Each number is 50 + 10 x the weight over its row's rms, rounded and kept within 0 to 99. Layers, rows and columns count from 0. The size before them is the row's rms in percent of the matrix's.

# layer 9 attention query, 128x96, rms 0.105, rows 19-41,83-105, columns 48-95
102:50 36 37 44 37 55 33 59 44 57 38 49 50 62 51 64 42 52 69 46 49 56 58 30 50 40 47 50 52 57 59 44 54 44 51 41 45 47 53 43 47 70 66 61 59 56 41 42
081:45 50 68 58 56 46 47 62 51 29 65 30 73 49 47 60 41 47 54 59 45 50 41 67 46 47 41 55 59 62 50 53 54 55 32 32 47 59 51 42 49 69 63 48 26 45 51 41
090:58 42 55 48 32 52 58 54 50 58 46 29 48 54 60 58 46 68 43 46 60 57 56 43 47 40 42 35 70 35 59 59 46 54 41 40 61 44 57 62 36 51 44 43 58 62 43 64
102:35 58 52 60 53 45 58 52 58 51 57 60 40 50 55 44 46 50 36 50 33 47 43 51 50 57 65 58 45 54 59 31 30 49 62 45 40 45 49 63 42 44 42 52 49 45 53 63
107:59 55 61 67 65 48 45 43 51 44 55 56 53 48 65 32 54 58 55 57 63 62 51 56 49 59 57 51 34 45 45 62 51 74 49 68 55 44 55 61 57 38 49 55 36 36 62 58
094:67 51 41 58 44 45 39 23 66 44 51 66 64 57 56 31 51 56 54 43 38 71 47 50 47 57 37 29 55 51 59 39 68 51 43 49 48 54 65 42 59 44 45 62 38 58 45 34
087:33 40 46 62 58 35 26 43 43 48 39 45 34 51 42 56 59 53 60 52 52 56 51 36 48 37 47 38 56 69 59 56 57 62 53 44 31 53 36 47 53 50 54 50 52 51 57 44
101:43 44 34 40 35 40 66 27 46 55 41 43 68 44 32 76 41 42 48 45 54 52 62 44 56 39 50 51 42 46 60 37 62 41 43 61 40 67 53 53 52 60 59 45 48 57 58 52
084:58 48 63 46 59 60 43 38 44 41 43 29 56 40 62 57 38 44 42 61 56 73 52 57 49 44 42 60 60 49 50 43 51 59 61 52 63 41 59 45 72 62 51 46 33 47 47 55
099:29 56 44 44 56 49 39 51 66 47 57 46 41 55 45 31 47 66 20 64 39 42 32 60 44 60 49 36 62 50 46 50 56 51 52 61 51 65 41 61 54 40 52 57 43 53 45 44
102:45 53 58 55 58 51 52 63 53 38 47 58 57 33 56 49 51 52 35 56 39 39 37 65 60 52 49 50 54 63 51 40 51 49 56 42 31 52 53 51 54 33 46 57 52 51 70 51
097:48 54 45 45 60 62 60 42 61 50 37 44 51 39 52 46 59 57 34 43 51 34 42 33 52 70 33 25 41 57 37 59 46 54 69 64 60 59 65 41 43 33 40 44 58 41 57 49
098:41 39 56 49 39 57 63 44 48 50 53 75 72 68 57 50 53 52 62 52 59 47 32 34 56 55 37 53 43 35 39 43 60 44 33 43 29 62 55 30 58 69 52 59 56 61 48 59
098:49 61 62 63 57 51 38 37 57 48 45 61 57 71 44 47 45 57 61 47 37 64 60 52 44 58 50 49 49 50 43 36 53 76 47 53 52 54 49 63 74 49 57 45 39 61 47 64
087:47 52 57 46 39 65 47 53 44 53 53 53 54 49 67 31 39 71 60 64 58 46 41 53 44 41 34 54 45 43 30 62 50 65 37 38 45 55 63 37 56 54 48 56 56 51 45 64
076:66 64 48 62 31 55 57 49 51 59 49 51 45 39 67 37 48 46 47 42 52 41 46 43 48 44 50 50 60 48 78 73 53 58 60 37 48 57 55 54 44 56 46 50 39 67 57 68
158:52 52 53 54 64 54 42 67 68 50 63 59 58 38 47 29 65 58 46 62 54 52 35 61 44 56 62 57 46 49 31 46 59 69 47 59 36 38 54 55 52 36 34 58 62 41 65 48
134:56 66 45 55 78 52 46 56 62 44 58 62 47 42 53 40 57 51 49 46 48 51 40 61 51 67 64 42 49 59 35 47 40 59 57 70 53 29 33 54 51 33 44 61 60 33 71 57
093:32 55 45 41 46 51 51 48 54 42 61 47 62 59 49 36 54 50 58 43 46 50 50 66 39 74 65 43 63 53 52 59 40 67 54 66 47 45 44 49 44 53 42 42 61 42 58 57
086:31 40 54 45 50 48 41 51 46 43 43 39 69 46 52 53 38 71 51 41 43 62 55 33 66 54 33 45 48 49 75 45 55 48 63 55 49 52 55 49 70 56 43 58 31 50 36 44
106:49 63 34 55 43 61 52 33 51 45 39 54 47 34 49 45 58 51 53 46 53 41 29 67 29 58 51 47 47 53 55 59 49 42 52 37 43 49 72 34 31 31 44 48 42 46 54 43
089:49 34 62 48 44 34 53 56 42 43 45 39 47 59 47 49 34 44 56 37 44 52 53 43 56 46 42 60 57 57 49 37 56 45 51 27 59 50 59 59 53 65 54 43 36 51 33 57
076:49 45 43 43 42 53 49 55 44 62 49 44 49 41 70 67 70 50 47 47 22 54 42 45 40 50 48 33 55 48 50 46 46 57 45 25 58 41 65 46 57 61 47 63 47 62 34 42
082:35 45 46 51 31 45 52 41 47 58 52 58 55 63 49 60 38 46 34 48 53 61 62 50 53 45 39 72 35 52 70 44 55 32 54 54 54 54 41 45 44 28 66 44 44 55 59 43
087:55 30 71 50 55 55 38 33 53 54 67 50 54 67 35 56 47 55 54 26 46 31 62 55 61 52 46 48 49 58 46 54 35 50 53 47 55 43 28 56 43 56 55 44 40 46 56 37
096:49 37 58 45 48 51 53 35 38 50 47 39 59 52 60 59 50 54 51 40 43 68 50 36 54 39 39 54 36 70 77 39 53 33 45 48 61 50 34 44 33 40 45 53 47 48 40 57
081:62 43 45 62 62 48 40 46 55 37 48 53 35 67 47 26 55 50 57 50 48 46 56 56 32 63 56 50 44 31 45 59 72 57 56 54 47 52 45 63 60 35 54 53 55 54 55 27
114:56 62 50 55 60 56 44 52 60 56 54 37 44 45 24 63 57 69 51 37 50 37 51 50 62 66 53 51 71 58 49 52 39 69 54 51 54 41 58 56 54 39 50 32 52 55 57 46
118:45 37 46 47 42 71 55 56 43 62 58 60 53 52 51 48 65 57 43 62 46 48 57 50 57 47 39 68 30 41 45 38 32 61 47 54 58 39 54 35 44 63 53 42 42 54 59 51
085:59 38 53 69 34 48 64 52 54 37 37 45 36 46 50 64 47 37 50 47 46 54 51 33 46 54 52 54 65 40 42 46 43 50 48 47 47 52 65 50 63 51 33 38 55 62 56 52
119:46 46 51 40 37 45 66 51 46 54 49 59 70 50 71 44 39 27 43 54 55 61 52 52 54 51 30 61 46 56 53 46 57 25 51 36 54 49 39 50 38 47 56 64 46 47 37 58
078:70 48 44 38 53 58 58 42 51 44 51 44 54 54 41 40 62 60 48 37 40 38 59 42 61 70 58 55 52 64 58 71 58 57 55 47 47 45 67 50 51 71 51 34 59 60 45 29
102:56 69 65 61 56 55 31 60 42 43 52 52 44 42 39 54 34 50 32 52 58 31 56 57 25 54 53 47 45 45 46 61 38 65 66 54 54 32 54 44 53 40 43 51 47 58 47 58
121:54 59 53 37 56 54 55 59 59 55 51 67 41 48 48 46 54 63 62 62 59 32 46 57 52 68 44 42 55 46 43 53 52 53 71 58 65 39 57 48 48 44 45 32 50 61 46 63
080:47 35 47 47 49 59 55 55 48 56 64 49 56 52 45 51 56 65 60 50 53 59 61 53 57 48 52 55 41 64 48 59 31 71 64 69 62 58 65 75 47 48 30 31 51 26 55 54
093:64 53 45 38 40 53 52 47 43 46 55 55 75 43 35 65 55 53 57 64 41 55 53 38 59 37 36 36 41 51 50 48 65 57 46 50 46 54 62 53 41 60 52 41 62 54 45 48
105:46 57 50 37 51 48 45 49 53 51 60 40 51 44 51 36 74 69 57 38 36 73 38 42 63 44 54 58 34 59 52 62 31 48 52 67 53 43 46 41 65 51 43 61 72 44 59 59
091:53 52 61 26 49 35 61 45 44 62 51 55 69 51 52 60 47 63 65 55 57 49 64 59 55 54 37 59 49 57 49 55 54 58 54 26 59 46 43 58 50 43 40 51 58 61 42 45
077:52 33 72 72 65 52 58 37 45 52 46 39 39 50 56 57 44 40 55 35 55 58 51 68 50 46 49 49 50 62 73 56 54 44 35 65 43 63 39 51 65 54 59 51 39 28 54 51
170:54 58 35 52 66 47 44 64 71 47 72 63 45 40 50 45 60 65 45 59 49 46 33 54 61 56 59 52 59 49 37 61 56 60 73 58 54 33 41 51 48 39 53 38 55 43 59 55
149:66 64 60 58 62 50 64 67 63 46 49 44 46 54 43 42 63 52 49 60 52 51 39 38 59 64 64 43 71 54 33 43 43 65 56 60 53 37 43 49 43 44 29 54 60 43 69 47
097:57 59 72 70 58 49 48 46 61 36 40 59 38 39 59 42 48 49 63 56 48 40 44 48 57 56 76 49 59 46 43 64 52 52 72 54 36 50 45 44 42 43 55 44 59 59 74 45
097:66 51 47 51 46 49 63 35 46 40 47 43 49 49 41 73 50 41 42 59 50 48 54 65 58 42 38 51 38 29 53 59 40 54 48 38 31 43 65 55 54 50 49 33 45 66 51 77
110:46 61 30 59 55 52 46 62 61 49 47 62 67 44 57 51 46 64 44 58 38 35 36 44 50 54 42 55 54 47 54 56 48 49 82 71 40 54 41 40 55 41 53 56 50 39 63 63
105:38 58 36 42 33 60 58 50 39 47 36 50 41 44 50 52 51 39 58 65 48 47 46 52 47 57 39 60 43 43 53 49 27 39 31 50 44 26 52 47 42 62 51 50 39 81 40 61
109:39 50 45 48 52 60 30 46 54 33 50 54 49 36 34 47 53 55 38 53 39 53 36 52 52 46 53 57 60 58 56 68 35 52 54 48 62 49 55 33 61 66 53 33 35 62 44 59
# layer 9 attention key, 64x96, rms 0.104, rows 19-40, columns 48-95
095:48 42 58 41 60 65 50 35 27 44 47 48 62 71 57 39 32 52 56 46 64 42 60 45 54 51 37 50 50 57 57 33 56 39 34 41 46 65 56 50 62 61 54 39 53 62 32 57
105:56 56 61 40 37 56 62 36 31 41 47 62 57 52 45 62 41 38 55 52 70 52 50 46 58 47 48 62 54 46 68 46 43 51 48 58 39 50 59 43 72 50 52 46 47 59 46 62
082:46 60 36 49 46 59 53 33 29 34 40 54 64 53 48 69 41 43 63 46 61 51 62 45 66 35 58 45 30 45 45 37 38 52 52 61 41 51 67 58 70 45 71 42 49 47 50 46
114:54 41 48 59 58 42 45 64 68 48 62 46 41 37 50 51 51 49 51 36 52 40 33 56 48 50 71 37 61 42 41 44 63 52 61 61 48 27 38 40 45 44 53 67 50 36 75 40
078:30 52 50 62 39 41 53 56 60 34 57 55 47 36 70 33 60 53 55 65 59 55 38 79 56 63 50 47 45 56 61 49 57 35 70 58 50 59 47 40 48 47 37 48 51 38 47 48
100:43 53 64 22 60 45 46 52 48 64 49 34 61 50 61 56 57 58 51 47 43 58 54 57 34 52 52 61 65 47 53 44 43 53 48 76 61 41 33 60 54 52 62 56 50 56 53 74
084:45 60 47 53 62 59 65 48 61 32 55 42 61 40 58 26 45 46 33 36 48 53 44 70 33 57 49 46 58 50 33 66 79 40 47 53 53 47 58 49 35 48 45 63 49 37 46 59
080:51 43 56 44 48 54 40 64 44 59 51 48 48 45 50 49 58 51 68 47 39 40 50 37 48 50 28 56 25 44 68 47 42 53 31 31 78 62 56 39 57 50 42 31 40 55 48 63
117:47 46 48 38 45 42 44 58 72 50 52 52 34 50 49 47 59 38 42 62 54 64 29 55 37 42 50 40 50 44 57 51 61 59 65 57 40 46 43 58 51 38 38 71 44 45 66 51
110:62 45 53 56 62 42 43 58 75 48 46 39 35 40 54 37 57 42 52 55 40 41 35 52 50 47 67 42 64 46 49 50 55 45 46 61 45 34 36 49 50 54 42 60 45 38 68 50
082:53 46 44 38 41 54 49 43 50 57 52 37 51 54 51 52 50 55 52 57 59 60 59 59 30 38 52 60 45 39 31 62 48 35 51 47 60 61 38 54 58 50 65 37 39 42 41 52
098:49 61 39 43 41 50 67 48 53 43 38 47 64 51 48 50 36 49 39 57 47 63 71 51 54 38 43 67 37 40 65 47 47 38 42 36 45 56 51 41 55 58 60 50 48 48 27 39
086:40 42 44 53 28 45 52 41 36 48 59 39 56 50 54 48 57 57 55 52 53 59 65 60 42 46 48 60 39 49 45 67 32 46 54 45 61 49 46 39 39 53 53 33 48 54 29 60
108:33 54 55 40 52 50 60 34 42 53 40 49 63 65 62 57 46 43 41 60 57 44 56 62 58 45 38 64 56 49 65 51 36 48 41 32 65 48 45 53 56 61 59 43 50 53 50 44
084:51 61 56 58 58 60 43 58 46 67 66 49 66 51 43 34 53 57 63 57 75 34 42 46 63 43 48 22 69 56 55 42 47 57 48 62 46 61 53 41 63 58 52 38 61 55 51 46
197:51 50 43 56 58 45 44 54 71 38 57 56 41 38 50 50 57 58 48 48 43 42 43 56 52 50 60 48 54 59 47 51 57 63 60 70 55 37 36 58 56 32 34 63 44 39 66 43
065:37 52 44 46 42 55 49 40 39 56 38 44 43 65 64 56 43 33 57 49 33 35 60 44 38 50 38 42 34 48 49 42 58 31 41 52 56 67 58 40 43 60 58 42 59 61 35 62
074:43 52 44 46 43 50 44 42 44 59 54 45 69 43 61 58 45 38 35 45 57 32 54 36 42 47 45 57 40 45 36 31 64 48 37 51 34 61 49 45 47 63 57 38 54 74 49 61
177:45 41 54 46 36 57 54 42 24 59 44 47 59 59 50 65 30 56 51 50 47 55 53 34 66 40 30 66 44 53 47 46 45 47 40 35 41 59 61 34 48 60 62 40 50 55 36 55
107:61 39 50 58 49 39 41 65 62 54 42 49 38 49 49 27 52 44 56 49 55 44 39 61 54 54 67 37 68 48 33 47 61 46 62 55 68 50 39 53 44 25 50 62 61 31 48 55
089:49 43 60 46 39 59 24 39 43 56 62 42 34 70 49 56 51 55 66 44 64 82 46 43 49 52 40 69 45 37 53 47 39 44 55 42 52 56 46 52 48 58 41 42 57 47 27 37
098:51 57 37 57 61 47 50 57 57 64 50 40 37 37 57 55 75 55 46 52 55 51 56 55 36 66 75 32 61 46 48 58 58 62 48 63 61 46 51 45 52 48 46 62 45 38 69 51